Weights of a small GPT-style language model, trained from scratch on English Wikipedia.
Size: 9 heads of 64, vocabulary 8192.
Architecture: RMSNorm before each block, rotary positions, no biases in attention or MLP, untied embeddings, local attention windows, learned residual scales, capped logits.
Training: a variant of Adam for these matrices, 907M tokens, 6919 steps.
Each number is 128 + 32 x the weight over the matrix's rms, rounded and kept within 0 to 255. Layers, rows and columns count from 0. Numbers have three digits each.

# layer 12 MLP up, 2304x576, rms 0.0529, rows 1245-1317, columns 0-95
150111157147117159227105092090187096108134164131159109086136144095135117138087067118131138115125199141139078152162092140170179162099161136123144152135170170124101177130145130122132104119127075164172096120124115133096092121104153138111182138201150162162121198113146174179134164169096130131
159139177106138193191139151171117097062163136087194140102130156144095154157152177120096139103143121051107103066156111147131157136082159147172137159105155101085130131100089125119118135099065166103191166075119132161183114150073097140134118097062129141151164118158141161098111208144150121172
138144092166182085166127165117104094151101109147068096092095145086095130091135129203127107214053171117115123124117105086076107179125051065109152114104131125095123108121152107091151166101121084148176116101167169138164175101137126078164114104089185149162119090139149170112168144142130163218
118088142098114162079077145136162083108118142114143033102149141168098126144119205129143115147142081093093123161115095106180125112138136089094148119123100133188177153112063166092108132087148136133147131112103106093113119146119153156096137141144121156117137143102160107123124165132137191172
100157200100148166140108137133070119150196110111127095059155116161163132197086128128104152173141085119131143122129058092079118126133123085161176116110176188125183109121128133140089088147104148103091129114145167080133105125146151164091154147144123179148097058119131068117164090108080070122
174152171130155077147127124118175076167119132118088060143134080137142144090178132154126137213131144114155133147211152072120110126123092100133108168091127136089126134084137093124060138110139133084148116155149103123116141145132096158129107136169076127101137129114145123200101154099102137124
148156147129179146154086188121179108097187092137107114139077159116078119135117138190108141122143217109064171137136136081105110122146115150113130132105135185139093092112119110064110098184152158107175121101177054115146143130149090082126207069121108142108141067120151134145136126140160122170
129116170098129105153136127144141123119158120132132117132115126133122149142162137101104083133115115071127115126124132119135190185142153166202149130152143117069100156117076144120086146099100110089120054104098128116123091076142164094124085108131073175087132119085127175159146190140153106114
086080118083136118157100127134080100180155111147085096147119106187095210125140164046123107148170138073095072117150156092120117108143142105126169195150138136163147138125119160115144110133119105129165090109076091172114108140095185132112161090122163164150060138151131102142159165177130118137
123133182184110097111056127092161145082152105093095151167146098086119117173079109124112136185079120101125102131229160126098149165141096181115168119138168139074157132089084127143117124114094159084159173083123098080107094153113109078147177121155102137085128166150137118109097145098087127138
139099220143158093160125170082139103045132120122127108125167155173095172178099153119117083188059153172105120187113140137121162119165100116106140171140141165178104154143118115113135098137147115104186135109088141128094092117135088121123131144107021162134145096197151139194126150183119185145
105175173163096131109121155172112114123101134196173123131129159198116160132142107144082122112136142105067102156133127110146109159132092102176117124132138144137110093094074142170120117098092114123117114123159155145134130104137121104103158119142155064153132124114118106180127124152145133153
159136126181143154142103105151088051109202084120135127051130091081113112168160146141095090182093135151112119098152121064165102153164134108171142130135069166120136085072161134124111119089135144170127150113117090168171089105107125176082173193177194106137133086153105102122099106107169132057
144141194110138131201094120186110075118122130122108148090171130073082154120143138125109163104127114118129118137181150148107148111084112143177140197132175113088168142079149144090095118115185164153112141098078089124117112103147137143132118112173114130127058118098122070099130093131093168159
118117146142128108108090229121096119132176155130123074083102093167161102157139142092091120176154137106090040068094161086131110145202129127124153161140146136086147184119094141065121204136136109101124170111119093149182118124108121054178146011107109073135099108136140158187119152146121119159
157181151090143105126118163157102102170121119161091128163133084150137110127130136112155100111132146117116141146122118087152151094129104146150161172115180095113080138093169147085106123094140158119179131139091158129095074127090149143126141101136161148095101118174122128145115108143107098160
088127086134181117119140054108115119166133107147195100146160107137087117146128134127115132153153132116131074127136117101095195114133090160100165132098179201126119123067159108137137110150136116150120124127150136165161154154114082140125131080107103130114066112150120120079106086146157107207
145134126089168123137086090171149098176135091154125087113113119100110094213078128085134073166152143144068137151099114113112136093094135156164156164124134119159201172087105112149155179105110112166130132101109158120153158096106115118149163088164164141124057106159100129111075123130250114128
101164107131150181086081143162120106096101126170093136122120072119163120108086158169123154106113159118105118114139127062175151131130147072188146165135131142083149128107162151066143166061151173143190149113118144108111144132084147145165212125095101109094146158153167123152135097117083135119
134107105096119091168119163160081175124157109131101086154132105128087153060133090124057103175102120101139099121156082153103121160131106070107201123145134092163096100104134153086183096116160143139091097136130082155130079131209070148160121110119142101090125102105129150120151122108156144174
183144201108201124125055108064164114151126085140113087140109136153092166090120133121079111134093152106093143111125133115126117122128145152103160142120137093087089122071183129119144183120158113109082079168142121133094132124085155161134123089143185093077068113082143105117133174091096139119
101175143095133121079140123146132112155138120141117106065103092140112121208142152157131065142093170140123122076115150114104119180127106118151137099141114097145094156097142083118114124104158146075118104154130176106108113082126129130158153104154171065139169103135169149176142099160120139128
122109144132127142183093047150158126152173128163165106111099177167122139129148138068102108124117122119108084137173144090125111130112079178101122108115113129118144098116143112113110107113179105131115068138108106163152112116138170146080153121101102148119141149144144122076129092129215133152
165164132053132132179109103114155110092080093130135094177084142150127164132135129150147153189107130160122162134115169133103153142202099145120085133192111111095134111163126073115111132085134095143144114127138087192108138159161103128215158112092199136129104106135142122091167154134167153120
130113141178083153131154182110154154141078111156173097195147147089107141126103118173135117108084051132124146105168129148122117080109072099167175163118111144179110075105077086065088153128118113190114162116043109079106146174109131111131157118163145178047163118123161125116163122088137105101
121148188152115104118132104104154175131134085114172118091117119153125149132177066156109086091126122118158160076177182080104122218148196120137096084122153139130136136086135076147140142116137115104062143088139116145102171102134156108117180140127117140151129185135205102185140098166201114088
165089161150156197174157158114109150131162196132097177115120190111114150126222174081092075099157137093122203082144067099166074144071102114169105130146139174116155164105133194099108191075067121072128093153072120176123131181150149113140107133169139125154049172153159100121087132113143134123
166203129206109088113133119113092119112111162113095060118133136075088171152122152113104128107177143091113143114157192104138117076111115161142133182132142107147108126112126115100138145138158134127113153142122147114072131123154134160101122132156140102173123105093134145181097128139117143144
093140115117122138053100178137152105152127158137142062148132160100117095052096138182134115171071164133179110079142105107135138154104105123149125101163110072081091107097168114112108168122140078148127118163162130071168142091114153095108176128135196153069122080188083127137169116110145153149
119143170066142097093125085114107118126100162157151152119183139114091060122068148131162127175093228108102107084153169159113151160121096122057175154139150173169118132132169145103077126186106118156075118160105111126074130164176181109202129152130136142158136136111141183104173169083119098139
162146157176159112143161059066148074108162142157093117046122124133096136128130145143119177162170134112088116088156126142121133167156074132167090187149184114104152086132093081091149092127112140160198145107148162131180134134123123100115146125067075134117098084118178110120148163127189146121
144131154090069139144175164120116079091144107163179142080104095109133110149138100114111154105104130172093099096174097096165121184229106120102183103178085222163072089132106110123108196098174039143129062128150151112134049143118128109135113103099147113089128135069089155182110210075158152196
141099144078157129149135161107106137130131126132159184108119162176124145138141218120024143156175129124152135137105130160119144150178140175135171132214108156133123146141066143100145157155143119157101052128079140150077155080154168160115115084125106089102072165164176138157096121183171126122
109096083115120118141158140140129082096156096161132106108085153124136181139118213149048174209126162044103089079120134134118082144104139204165122091173119107097182106166170115185101136125107160138108152164174140101156159128144165097127135122164165096122111144138164139102135159119173105173
121144136107082181134091097113163134186110096234125061114131166177095107159128137075138159080119183128123197161148143124167130130129139094146132119155117133131076125113169165171129167095137126087081155129099133106169155081058123156117102178119091165060174118188064135085141064083149151187
105118150142138124091079197116154156066110181144150168055118109067117109134152118125118148144115163077094114139142160161173100070124086114119139109131097130118204108133122134106149109138135161127087116084124113105133085135103178124148125104065125144102135107120109154127166094123124107171
106103152127141110103121150140136134119108163114173213087120061117082100130146100149105071153167110122169155166157157139084177189159093104077103086133176107136111094136098114070119098093152101131175103097106133113035139117204122078136166154119146101111103145145099159154127113110110138145
133183188120139189123114158143125123143103123122164087184184081128150140206105105139074084061146127171118105149145123095084128129089178152210114138155139147122106201125129087135051129091158098107141137078039126148130191113156124177061144068131094091096153146104151121155140116112149154142
108151118160144172092131147137094110185145182105149129067106110097120116114123130112139070092034157113137101107117122080113103093149123106105139152154107172127163217093055142126091127083160184135109131144128109144171154101157177127185115127093146091086159058082151185084110128154162135130
171135178121159110091110104082143126130151138165139092112093192133146179067099130157082117171118138152170169118157096124104141113101098114157127125127120143123184106098133069152161124124164141148144132132120128173141153090121162052118120103111169139113090071156172157099123058175162161189
120108148159115126086121047149075128146190149096109117167158132075118117137186167102119151180018161111114143131183152146159156161157119131177146114124165127081141110118127163150141166109113151139099112114103178096094135115181129105189120108171138110147084132103154151102143132132139121134
173133163159139093110117136148105141120206130166165167107091146107125134093136148156133100094141112127102169120198204146173160147095084146167169155124121146098180110176061090097118192149129138146201143105107140115111094116121197109097121114214170154145079146104134185120137136125083116117
123167154101201100114127131143132118129177122115157055120078115163114145105081174100101110176178180119143107061130097159158134164130094156161156141117109113110134156137165121129154123120100130109140092102149112125109176118124117146152151102139168133121102085141126115107107167149152123141
188138154106101191181192127107134107069090125150113137125171132138134123088089175126087119156131131144094108113152152110146135117149123174147131115176165108075123152105118128124160144034141104081146175123098153155136143111169119111111110113087155106115102139094144121148163149074157122116
107141118145124136158154173114099097133188106138134136138149150158100159112155161200151140070088130133198095143151114154146158118122074173123169144142134163131081151113193142128108146126134125167157125119078119106078108146094120136166115130134185083025080063117140119140126158041162123103
164125154119123110129100120065123105128106090120202123136111136128075110137109087059115090144140122145103123099138139161117141163098082112102118139136133187096107114078083165101125149129121116122178135143088138145087153158140143078158105098140143121168112091157096152138138146112191153117
150182129122107120100128086104128098117097131140083152112194123102147165114160096081140135177098058101111147116101135125143092108144060128139127217084111059153131195081063143103067145177108104100120078151165073077108056161122135117148211134105127121159108108165132189134108130083115111184
198196145151154140179086146110187109160148107109188149077215112159083157149121111116076160105128120133175137097159185128174103136151156154133104155125117171138144155113103137137110113102156142143096110126109156040066205103172097158137129146134095192153140044181136100198131107122192100121
200130147162121137142112140171142132134166127150134114076104155133134155144175171101041093142137110163116120161150155104131140121111127140123165182140112123065167129104113096137168135138120063150136127111100086141113133110114145098091140131141182107131148125136160122189168127145142138147
178096103113144114136136068106104106068123137124090112129124109117125173154205182095116065144099140134144123165160054092111156100130115170119180135107120138046136184128114151076143152070129118135147119085143132097041124093146176130160168110132150194139105093097138108158104113127207158151
144169227131110140110075172136081092130155141151094144117188162112135154124147135117060132114153137137079117144134198135145112145124121147148102120112110146146095154130127151094111128145097147127129068098130029128120143092139139066158136152082170143027102117085140113109102086166180097168
121208088155119151133136156100111118128176095168121129169176148098115108107149104155159175177156111144126204108083083142160182125171128098173172073126197143152146098105119125110125110117136103114146132110054138136121142108139096145126178152246118129082170157153198125119161173136134149112
140180141125122170150134200167099117177133130146082132145103097223126159124142190110056104142145102175102124072141099123097155131161093091112141196180138126083064091117093146115124142130164113151107090060062104059119109128090182106130131160207141160125111120133115141129104134096150124103
084087117153114095085111173100138119078113068151095128148148097183118119126126130151101105124124164167069139063174177122197052124119138147098134139155170099103120157123163151099154118129173136083228118078050110165095063150128128109117158130051148139096134122161180134129158107147167148156
145160099071128123095140109137108135087133130190161152062104161130102179130117127083155164114116123109137110128191176142165149134136117118189137160115117162162143162130090186154105120088089085075152145063057105108107206104129157119143117136191120136139138131144084117157135159115087110146
082114137138111176131133146102137127090070117122159096109104218161163126163150118077143119183145113075107174088150171162177080114179116096119063088167131153188080151162035138120148154107124128106092091149166138134074125131140127145165175071138180172112074123121119126114171186143199100150
117145129141116108188122107148165114117131109208125132099108096167132161156119165114082128110158144123102126097098142135157100121153159086145150082160084105070158109141093093130140165162108157102083120128130142097144074165134140083127129097151126149105081120118173185075173073141118147134
096148123162156118095074147159144110076132126143159111104127147137108136146076127104145133202132095143146107138137102098100185156160125108121159099152149153155101151115137118078122169104144169108191133111123089107133105097148066106147130149098180047146082103190168101164143119100129173143
085155103129078151111132152172008136155164067165111095098148183164141224168098141111145156202102162168035097131118176127161161137200100101113160083144158151156104118158193100121047090110145096158105121107078087185030078123141131088142176131232161089121091100175150173098100198116093106140
175053182179112127125103112145133112136156083173096126161102169179208112142187118092114149099124097097148150191165160084089135142064129121169133162154084096156129108088112104094078146093124151074117043095091145162160134107140077136162155112069141136186089166128159149149136165121154122114
133109104121138104125122154082102089116145153114187123141171149161060124150127137109146081121171082148095091140126134136101148140119077083138136091159142179121167142122156134105093117083148052117193106139109127115131115180137108105170203093146138152146130148071124154141119137117172120158
143172162132130125155102120132157095124133127186182100152147141080159128125135156158127122141147140140045141097125170098138157118130091116144121113154080104112126118153124125165084119123133144110063079156075072061127110108158113112134163134073114211174136109142053149096117161113127068099
178149106156142102091134150167120136070155133150155166110144155171082136143100137052143089147073138099105149076159114151178167077127089133140151151131152122122138108126140175111094145098159135072134126133152105172095136093153132165155175161162150131200158119118125135176198188154091103220
122180125098189150105124098123115136164127131131138147098103147166064163145100072079095126112185131098136162106099112104149163079183094104137084072171087113110137086126138094116157117113171116161095100101153115134120093111181126092126110082111129113147140169133094176132117146106116131154
157151122129124106131088185111127115104091049093129105111112168114109113161082157118164177107099133149119172095170115143099159150176127112054153117152118185088183132063068091060158140140107122172135119146111121134098144160115148121148122091139151089085092129138134136106098114156159109152
180146144112145164163153141082104083089160100119126055171152160152115094166137159160086111084155152122133167164157129111177152163081079146111120198085128081128145144115111186091096198053128136102102159140178132124172140092091133127100158151125121114064132168141158185117127138089124166190
150098078184158151198096081142160101081114121204123065180048094111108139076125090154153138123157133094112141125160101104177110116179141105105120151143154145148081148106109176134161144127167081104121106127160085127142150099164166084106144147147137084108127137124180161131101137145112150125
142102098126189150104191115087064133108158048146169125113107115121077134194058098060081158101136147078161106111119129122095185107081152164148088139163138129112187126135105038155049138122116108100079096140137121103200140107098152108146191075061144148104120121081179122114176149125135087177
109180141143129148194187071110113147129137114153137122055186150111113157200058064153143105116113087086119113118128139090129102132093129095080140095148192124123138182104100155065117138066141103083138105172111149095087120122115162138099141083171150071135136015122144127125116077174180169118
157149174147133130129099175175108080131090059131129161128104148125092175095120120112118097129145079080094155153148095119152176145137108092140119122150150127099062122117096112107143118158047079116138145109142089179106106165092117106194183094155215138068169157108144132133142157114226114137
133084134150105172128156108061109114156096107148135106141123140178101186127115118126048096159116142101149099128148109154146137121086079205183128146156144122130130124112128136088132160085128099161136129153103081129143129141125160102080127107107091139130162173138041125110125143147151116120
063095096108108144175103120104084130117156088124177160081150167126130125165068189152201177172176146116124138151119115141125165111098093142131172134122116160148103137141105161107090147139115139098169111155088104158099151099065224084183121168135066126078176145105104134098125090060105097151
148186146105180134207076130126130061156161062170166157140185123135117160157151069132165132134098158140128138126086120145140110145086123162149140102145174173158103161134120137140039178105136197144143077146037118137129138107101135104116142125130049104099095139155132104175110182172135083140
# layer 12 MLP down (transposed), 2304x576, rms 0.0494, rows 1245-1316, columns 0-95
097105159083110122142137117079127104110148157127123144097097123064078106116152161139133161102100074101127156151130131186092173111135124150112083166169128119166167117085119046125100167159120179170154188153133187157176164084164091186112097187100187125135172174080169178150176062111128138119
169092108104132136137127175137154129105121107155141163180117112098130095108089104082120192141093135174150108094189106111112120126108126122116177152063178093065131085139157107125144122079078146190110122145099155205117180097063134131091136096160136146090147128146140137137132179094103147154
111147122142090044173150186164083116083053102127067120107092114084136148172125037164144167099159212131114129110119145121107114100112118091087169102150128118163121108108115138113107186127170141148148093095131153128139109145097069138088134116128088215117163108143116163061159121071152155107
138138110121089098137107080111105180144126085131103138179107143146189097123186113125088184070103154121133104089147132147126144117072148197162126138114105133097113170113148118140113184119107124152121164147131123173121160129157154135141108099097148093157096126152167088183145113091171163125
168147141094143157135094133167074156138175095182124131155113126120151124173102127114099104150148121130149085108160112092113050155159115140153074127123151103134185123127123107149131097151153186126134134112127121159152120089123158152167157204105142119140099073185206088118151106121106113147
127157064143116156129116103121113139099083105149135128122105118108142150205111095149110131130134142159057128104104132150111148153131099104126080095097155128146144093119144117107156119089061136134170173198135067127085117158098107087070150131120067210109096133159112092117124112109135131169
163171087140100076139141164101112096175152160130143105088168114122136205094130140119137172179117147133214159173152129128107156162171170130115087077188084170137135161092057092133151138100135145125141089162110114105149077172119139150154184150088122123167138118085146169193054159159135108113
129082108161089108175111151152070132124106133118138111123113164144122126130098079121056113145174141093155163128057094090113165166122144114089154116127144148089154136097133144154112144138122114124076134209122122128100123115081095123168088123162125135073145144178103139092163059124105121107
155191128123133119125138079167178060189142150115085156132159056171134130099123202111112005105086204068152168129147137124094141129117186169145133113073109126105098143176169108132102102139142104091087124149113144117164131152136147073171128146199141092121075092121116150132069172110132163127
059142165129124098154089102139089193123072096233116147118098169157171052140047148133130139124097148122128143073191108116146129144146114076125098129155158082078128094119113127027144125162151157116097134062097108118112010102089138112060149135107131147163141135120164069153097126095160123114
110191109157073127169102163161119197094093136123115115128164146118117149162130085104188128099094143161147104061149090135138146230141111168106179114160144107156191133064116128211166213134161108085139094116099132100137143203110146167095093131131093116117171080106165112104196152108156094175
149169155106135144130130118153124118152159115146128106152096112146157152080107181146099127139138182161156068132133131146105122109102099180103146190146128087154062135192053094151163049117106065079150136139146195066173115135086133142125122124156118103142149110084154106132134092114105110085
058125102169128107139124091123109094064158101138153110130118199106189183104126155128169124077136129124170146115155143162126133088125162157147066152112107118161137138152103095151104133126155106142135104154206077076121145056129157141139106100103141141120088105153147110095167136124084116180
162143088174109090126168158103111132109092155143079159089141138148097123064097112144115135094084105155122143166116131150156143154094127136156134106137089082107109096121128131162136160103136163146113150147144078100168139165175070154094150136124116120123081124100075078156079132113170159134
106121146120110186106155159165120150077141096168213111111148137107097164186112114092119153148104117171141151136175137202115130130099148145136161066081118117101178179172149176183101142156097104119089191184154135158168106123095165084107118079103066111150067179188093090132186057126104118082
122091103131135107164158139113130147105098181157158095141131145145151119156171175114135128158159090096165112100109112128135140066114142137145100139115160138098147101148084109137138163136166116096145121096108071123117133129089171150086084151159122139147119160111208106109098135102104146131
147092107101175118108192155140104148128107171118130158112144128109119137135161127122157153174156138081131122124102099098133107146094103051114127114169081057178061122105103155154166159115138126135089098103117115144080130124113128096148154075162146148112116143158116127121164143133098159073
131136173161124127141138138123110117134131137096129148078096185074107066148152174156163161139132097101113157083095143113129124116115118091158106094110119140179188107175144134137185160155100104078094141149134097107196113158096079112115133083156150114132126150118098213185228115130084087185
150144104141131097178174188142108141115144152117150182113129139165135092149143165089152106112109169117133180170120180126123154140122075181114109122142119169113147155129098141074121102149120134136102074110126126122149092098150096131154148086119138181080089146121121137150166139103111121140
098142105122136194102122104104135127093092108102129167048125129156137142116134181137134115127169126120161134096128120078153060157127074111119081109097170111152127152123122111099113129102090148106098144148106100105131164094101089131198178129124085147119165147146148104130163158147164120083
079176110134120178140081098094201154139122091147132154128180087156210137136117143135103091099145128146176132088124106131089143157133157122130102104115162132159107160151102101140198148106141112143131183134137117170055173159140124109173129158095100155117160122108082176111169132076135157192
129102164114120091140127144107125152126164152155125112147109140124114162124112137162125171125157115121145122130160118130125127102114194139076162136083123166105144125124110115152150108117114118134125133105083091211119148133199134140134132150069092105174098117142126075104107177099175103121
097097144105151136226093138137092122128123146094091079176122063116082168124155133143083119139093160146148108188093087120158058145169106097139096109138115136096136117151112086154127101138113152129170097110101115101126142161110146119130138118113140133089126054113082079174135154145125207091
133165092105126132114073155140149059120171117112112139137156172141143086098086133134126122123157159087180080165109120184145130157158131131111124082091104148109123136088215056139101134096069151138128107108100107075112087100055137092137137121186086133165115134108133142187185111083108093132
165179103181134127104111111160102126061060152120103081098178148094155118131085156179112114142116119147148142140175125151124087205095115143137117144168105171118086017165071134163100096199116138156140151117098094113136130104133091130139127112146048076112101117128094064118098109136102091102
159141137089129165176122100124136128089190161138124142162122104090150124187081101157125085116125110147132154148098156107081133141127133164114063156094147117151168070134126101110161126099172151163098120149091123093174121140128122102062135147136182080177112112104196118138084123115099158102
119129147139089127080123142119150124178187118134118131126082127131134123135163177109092151192114165068108155099078080157102100058139175118104169146093121105167131166134125074154145144117138102130159139112099192155120086133122074104116164110121127107112111105087093126106115190083132112133
152106143113092169140081166134111150159117121080159084125142115120147139105136161147175114135151134160192144102161099115142098112140127121134133174107091151144116162159041077096080166154131163147122119111112125124086186085077142181094146107189080104124138179140145111113205092143138090100
128133083134139145168156164069108082137179126155123133110105135154127115166116118091148138100077131151107103107088145102068129130139093168158187142088121127093125107161175149162088104103099172080098113137172139109142147154156083104125145191175114149083102166059128119124149148132155156077
104110119083100081172122120116147057134119159127146078121086084100109108127078155137101107138156186151114122115172152117103132112171141156112125062168121108109110107145172136146079074155164111169116104151133118178089104055120138118161100108116145110191115131131185172043155067190111076165
083153107133090071064172144084087171095119109128144106166144162116154114142171103208096132135101156101158104110172156166156124154113105121105087090113115097110146175096100243109045141083155151178174175148181189139108165144122118123095098130157118152135115110136127159114176132131106153119
145136128126115206212169165119151135175137182094087074099111124161074115106057154128128231145154131133158091122141110102107116156167232138169098107133063134092146111146127158099108171139132131134081151181102120154118165093165111127107095067109127095105063131108161163093132197069100060047
142142134120125140150131095152109160123119119176128072101094061162098203106133171118095117118099117118154126137096102143134158129205122125114113090082137109130125104209158184148144107142145099136130169143147129073114149100142139126164139090101105120091144133142107175160112111152168128108
152166137087109164085105120161088121155173154135122165085162077187117111192107116123093095085071054142151148117105182152119155088179130093106230137132161072143128093086136097158125031138143139106113131148074157117091111101115094099149131119148168166118123160116093133136135130083110138108
059166096137089093067112141130104167193122098098081132173143169162159110131162148086161152188092111124140061090134063109109076136168138122134153132119083115147186060160123075126064188090061186115113168138183094081097067093150120147105134139103128153109114168117164091147110157095091099164
171143222117172223140119171188150185137142070158182099181140141137152138133155069171107167081075116160102086103127156135139147118141114109137132139198086088100095076177160135142098133123146095072133098093117119052148186155108182112091087156077115130093128135083067117101148133134102163133
145176170110112067054190168190107167105155113083105138128080151158088127119111077136098148167137106079153102107174115153052091127184118167126113138142112089109150105089085119149096141116186071091098137162133162076126149171143119138179129123122124111142150155083092145128071127108121138063
086166124106101192090104093123162173129133150150130142167141168112192134159152137144144128163140083186093139210093092171113113146137146097130137178087141108178131091124110112163168116141120128139103104125208112125184106120116123113134108107104104195085066132133145131117126077124109183165
122118182121119110160064158117157143111212127170128120102093147155120122118133068093130132127168108097112140105139139155149093116137204132151087166150163091119128158086125135131167113080098133157142098149091133139113153083178116031167109152147197056096146103157116100098131076105145108111
134133140171170099125153165117042155120134154141161062144185169123116109148146080171124130158097146125064091090077139074128158126122138188136105136096106079132102120124139117138124170072152156133141174146135121081159156144178107151115185151144178116134115143149092179137075103155121143120
139134185112103050159125128161157183141150083147166132147116096119098078173158135168095101125103144078123097180130162099116100177140158144119167082100161067145093094185149115145115104148147118131140146099093099103123028175126112106165135128124140128094152125093109149122054142099128175134
101168142116137102147103152124127090103131113083157206125119144117118142132099037119193138149097136132118147146153112115156140116131091124163150157112153171110149065129100144156091083155164107180131157094137096137138157122160043168178123158126138139186081101149128108127126115122135118162
135125125125157166105181103110145131154102109106123111139167165133157131138104120153133088122104118096097112155116173138148124098144108163141082151081083154105118146106175096142127136136154097122128149135144095131123165128069109125102159114116168165116136135142131170093151141163085137093
093142085142085150120153154155104114161100106091121130118091168150108117139111105167113149139123160138144133140071092166120143064098133130172174150134095131079149099135139101087148051106166128101207071130154097131196091137089152107084140125133137187057164136103113158100142077086133136122
097080131079144169088091185110079110138146148151055121063118114098151107156108136169142123110177104131154141144134120125142138118129130147184133110120150130095107098077112101105162097103133188162114183095108158149148160109062122163162137149074115044175117127151150094113128141142109126177
147136108076133108106145137123111134102085124132171145101105114103140173139155148128106094156130124210144171148156158142088149141141149107104140162156152175112196130155149163150110139204165191124105103104140130103161131164117112064160130129159134152179104137108110095159114126137103187083
076064121009137162103104098163131129052064102140131190092170115153145073138186162129157097144142163153129055069083079093154081104197191096148122152155190112087032077135126111048116066154146111113183082134069071131132113103142099171144079102145152122131147088114075120104161145108108122148
145149136167148101111164168103143147096146106162102042132137111070137079138110138145144121109075129180138107159158105104155158085091161098092123134113140147104098182066147131144184143065113132140121171085159121127154175175117142112105147115093141170141097142153111040120172018126145108109
096083138126141092141134104118182113065101175124108095168099137114126180156106147130104150102127115104124116124061128169107104115128091097132092090145148136155108141120137141154172136148173131145119134118158104116139148136125110115089095165100118070140106124136130138169083097171139188147
108144167143157159095155148096063157113091050130102137139164097139078084149119052154147165117138122126093142110141147156180096107136178106155113096157147150118121181112185144100144098139156080147092141099119143180113107120130112088104086099133146146128127061117123132141153102149110168087
097132147157156135157095152113104130110134106107156124117148076152112174089126143150115115119078150104138098174130062137108116112113104143159127158101087165138096118091127114132169100131114165141085176152127111107164144129116093129103149120113152115081171085056116112085108138075086137189
116164137103112121169097069163071096101128167141119179148080097069055184175174092114144067155137139147124176187160161102116097043165079189155116168118139133087139138170121175171157100104098175125134131108168178081109104106099156134166113183159103131136151154139112127099116153090085140130
104086061099156117117070113179140181109152162169121111109119099099140154130157178111129147115071066126153048127119076134125055089132104136142188133144125145152135083090131154185104151165142147131096091131134208159130126096102115116108124103185098081100049120084202110138152118094177079118
139205141100085136141118140123091136109048201154155083128130147177075127130120150163104133168166119039119150126134167159129128150133102141170131111165114125047158102129104118177102117143115139090124091132123097151132143127182136106189073150134144149134195127076126182132130137092156079039
089085103052107155128089127086130142072141135112101165109114147110133117124127176142120120143182165094163131127118166087129136138071116142058112144143155115121116104145107110101105168106118084096154074105131159105094196088110166120180107124115155114125181116090137116153163118123090131122
119104117097179082104146125094138101135084079155113196161124149107127163143157110069156093131147134105088143081174113090100128134138140063076119113158074050153059189091121176112130057144151139123079108076112155178156103122125114102122150074146102089144123107137145085241089091132168112123
174091162142124140112164213169124129146142170058112149126142132130046148128114113143166226141136124141160122082107148127119064118148119112142133140136098111078120145139110138147126185145109084120114065096116120140088182154096157148149114122118142119135139111164143141181114151179110107123
178117160120143110142123126085133134132131119146114127072105127159111180135087139142141178146111127176076089121138161128120093116099120167130103138119077137169150123067124124142101063097136122176096137142143126088119136204128094107151070169202119171196108094116153127138117131080130116110
064134104111156147100048144141055101117090207169140210131137136163118078132109093128123095110111132074108190156160134153119141081128118126142094144091116179109148071189089110106129113136165115122123091119107148145117208160111085050149122167107120131091128092139111096156155089140114078138
128147107104143161123192148161086119170104192143192151171112164124132102166094139154205146186201152096145120116161143093080124210123126084171095057175151080115118191092132073142152123147128197145124107068116159117108114164090082140166119061117126169104092167210078174153156149116112164099
116089142070154086161106112189113156154121101127063142156110133177157160093206102112180137104171089116096125153115121095100131167145171144111112175157069176116126175135137140179117184098095124145115167164149147082138157150168111173097147118165137074144121110085166108062115177093085110141
121102086134099091118180132098170111157099142104138133166153087134092129219172121072103164155126144138176151116094195134110168130093089129156143094145138126121137201091068084123088071163150175135102129139145163085137108118079132132132140124136114181188159075076100102179090127101101099151
171129111142147098105108126170109141133094097106114154118105141108113113119095124119126085114105080119166109125111076097083144080108110141048133186097109156128212137137150159192152129194158167163125098201135073140102109058166126114105146159110145174139120146094059086163120117132116133094
149128122138121112124131099047162049135088125067144087134157120107147145123090146149167083118114113125161112177109130093184086135089109076145100194082115087200092136101126174091165117121121070092141165115109105155147145130138116138101129144168135067125108109142168177073122146165154142131
104116075137127115107141111169112166040156159122106095107114109095140178178126152127081139198112135091141134048165112100134113056132171093159074142150153143157154096115113105137128124141152118112088107097151134087046102112121131120114092122118158142161158162140135137100109092111137123167
173113103160079134146135125062100134080119138122114126107133134159131101155102109124087115183123111081143103144161137202128101137152105064212128164117103125111133145147113121171198137161082116099118156162107124152096169118132141155061140125144178133194098115133158145148120117136121118156
134141102158116192131090116154088086103103151191148093143171139131094117066144069116138114068114127158121120108145159070119100143070199200122138133080112147124113138153092164143120101135183087077098124132118085124118046107095179077109157124152195070091136142101180202070172158104131070103
035131141089136150073171214117154172139109099136134095152195083129124125149097119076133147108047113111167156073147072110114125186105171116142171105154133175139152126126093111040172092179127153087093114138142164107162166160132198134129072147070131138140083190141115178116138123180144094171
123097162146141159193140148099129149144123100121106131140077119206100169161058119151103088136147081069084148227090117161141119133093151097134158101091224119143172111179139092154130126129137097089130084156068145122095167111124146101090103147142119158060115166094159115179066088177155090158
148144138070130078117136112154130144136100169092112092113123164110149022036183098140095047100092089108095155118119047157110209124146149095113191149088104164138178139207117130159101091156083218054145165119142113170153155115190178154114116152109110108111139144111140144149185160127119102149
116155141154155164081101086166104126131191113088098162088106066067189115161179150127163176130081123134148115140102127169118155127160150125119123073124118155163147195137095077192157106161129167114111140057097131130172117168149130135132100118134164117105087085141157148099128111134089162115
141114161114139101139182193115183156142131116085096073092113133082170109134086170100119178111104133128141136134118132129069117096163133066099169144157078113161138120110118100098145220179126147170051169069118163121133101133082126095174113155091063078186179102109099089107154106132150136118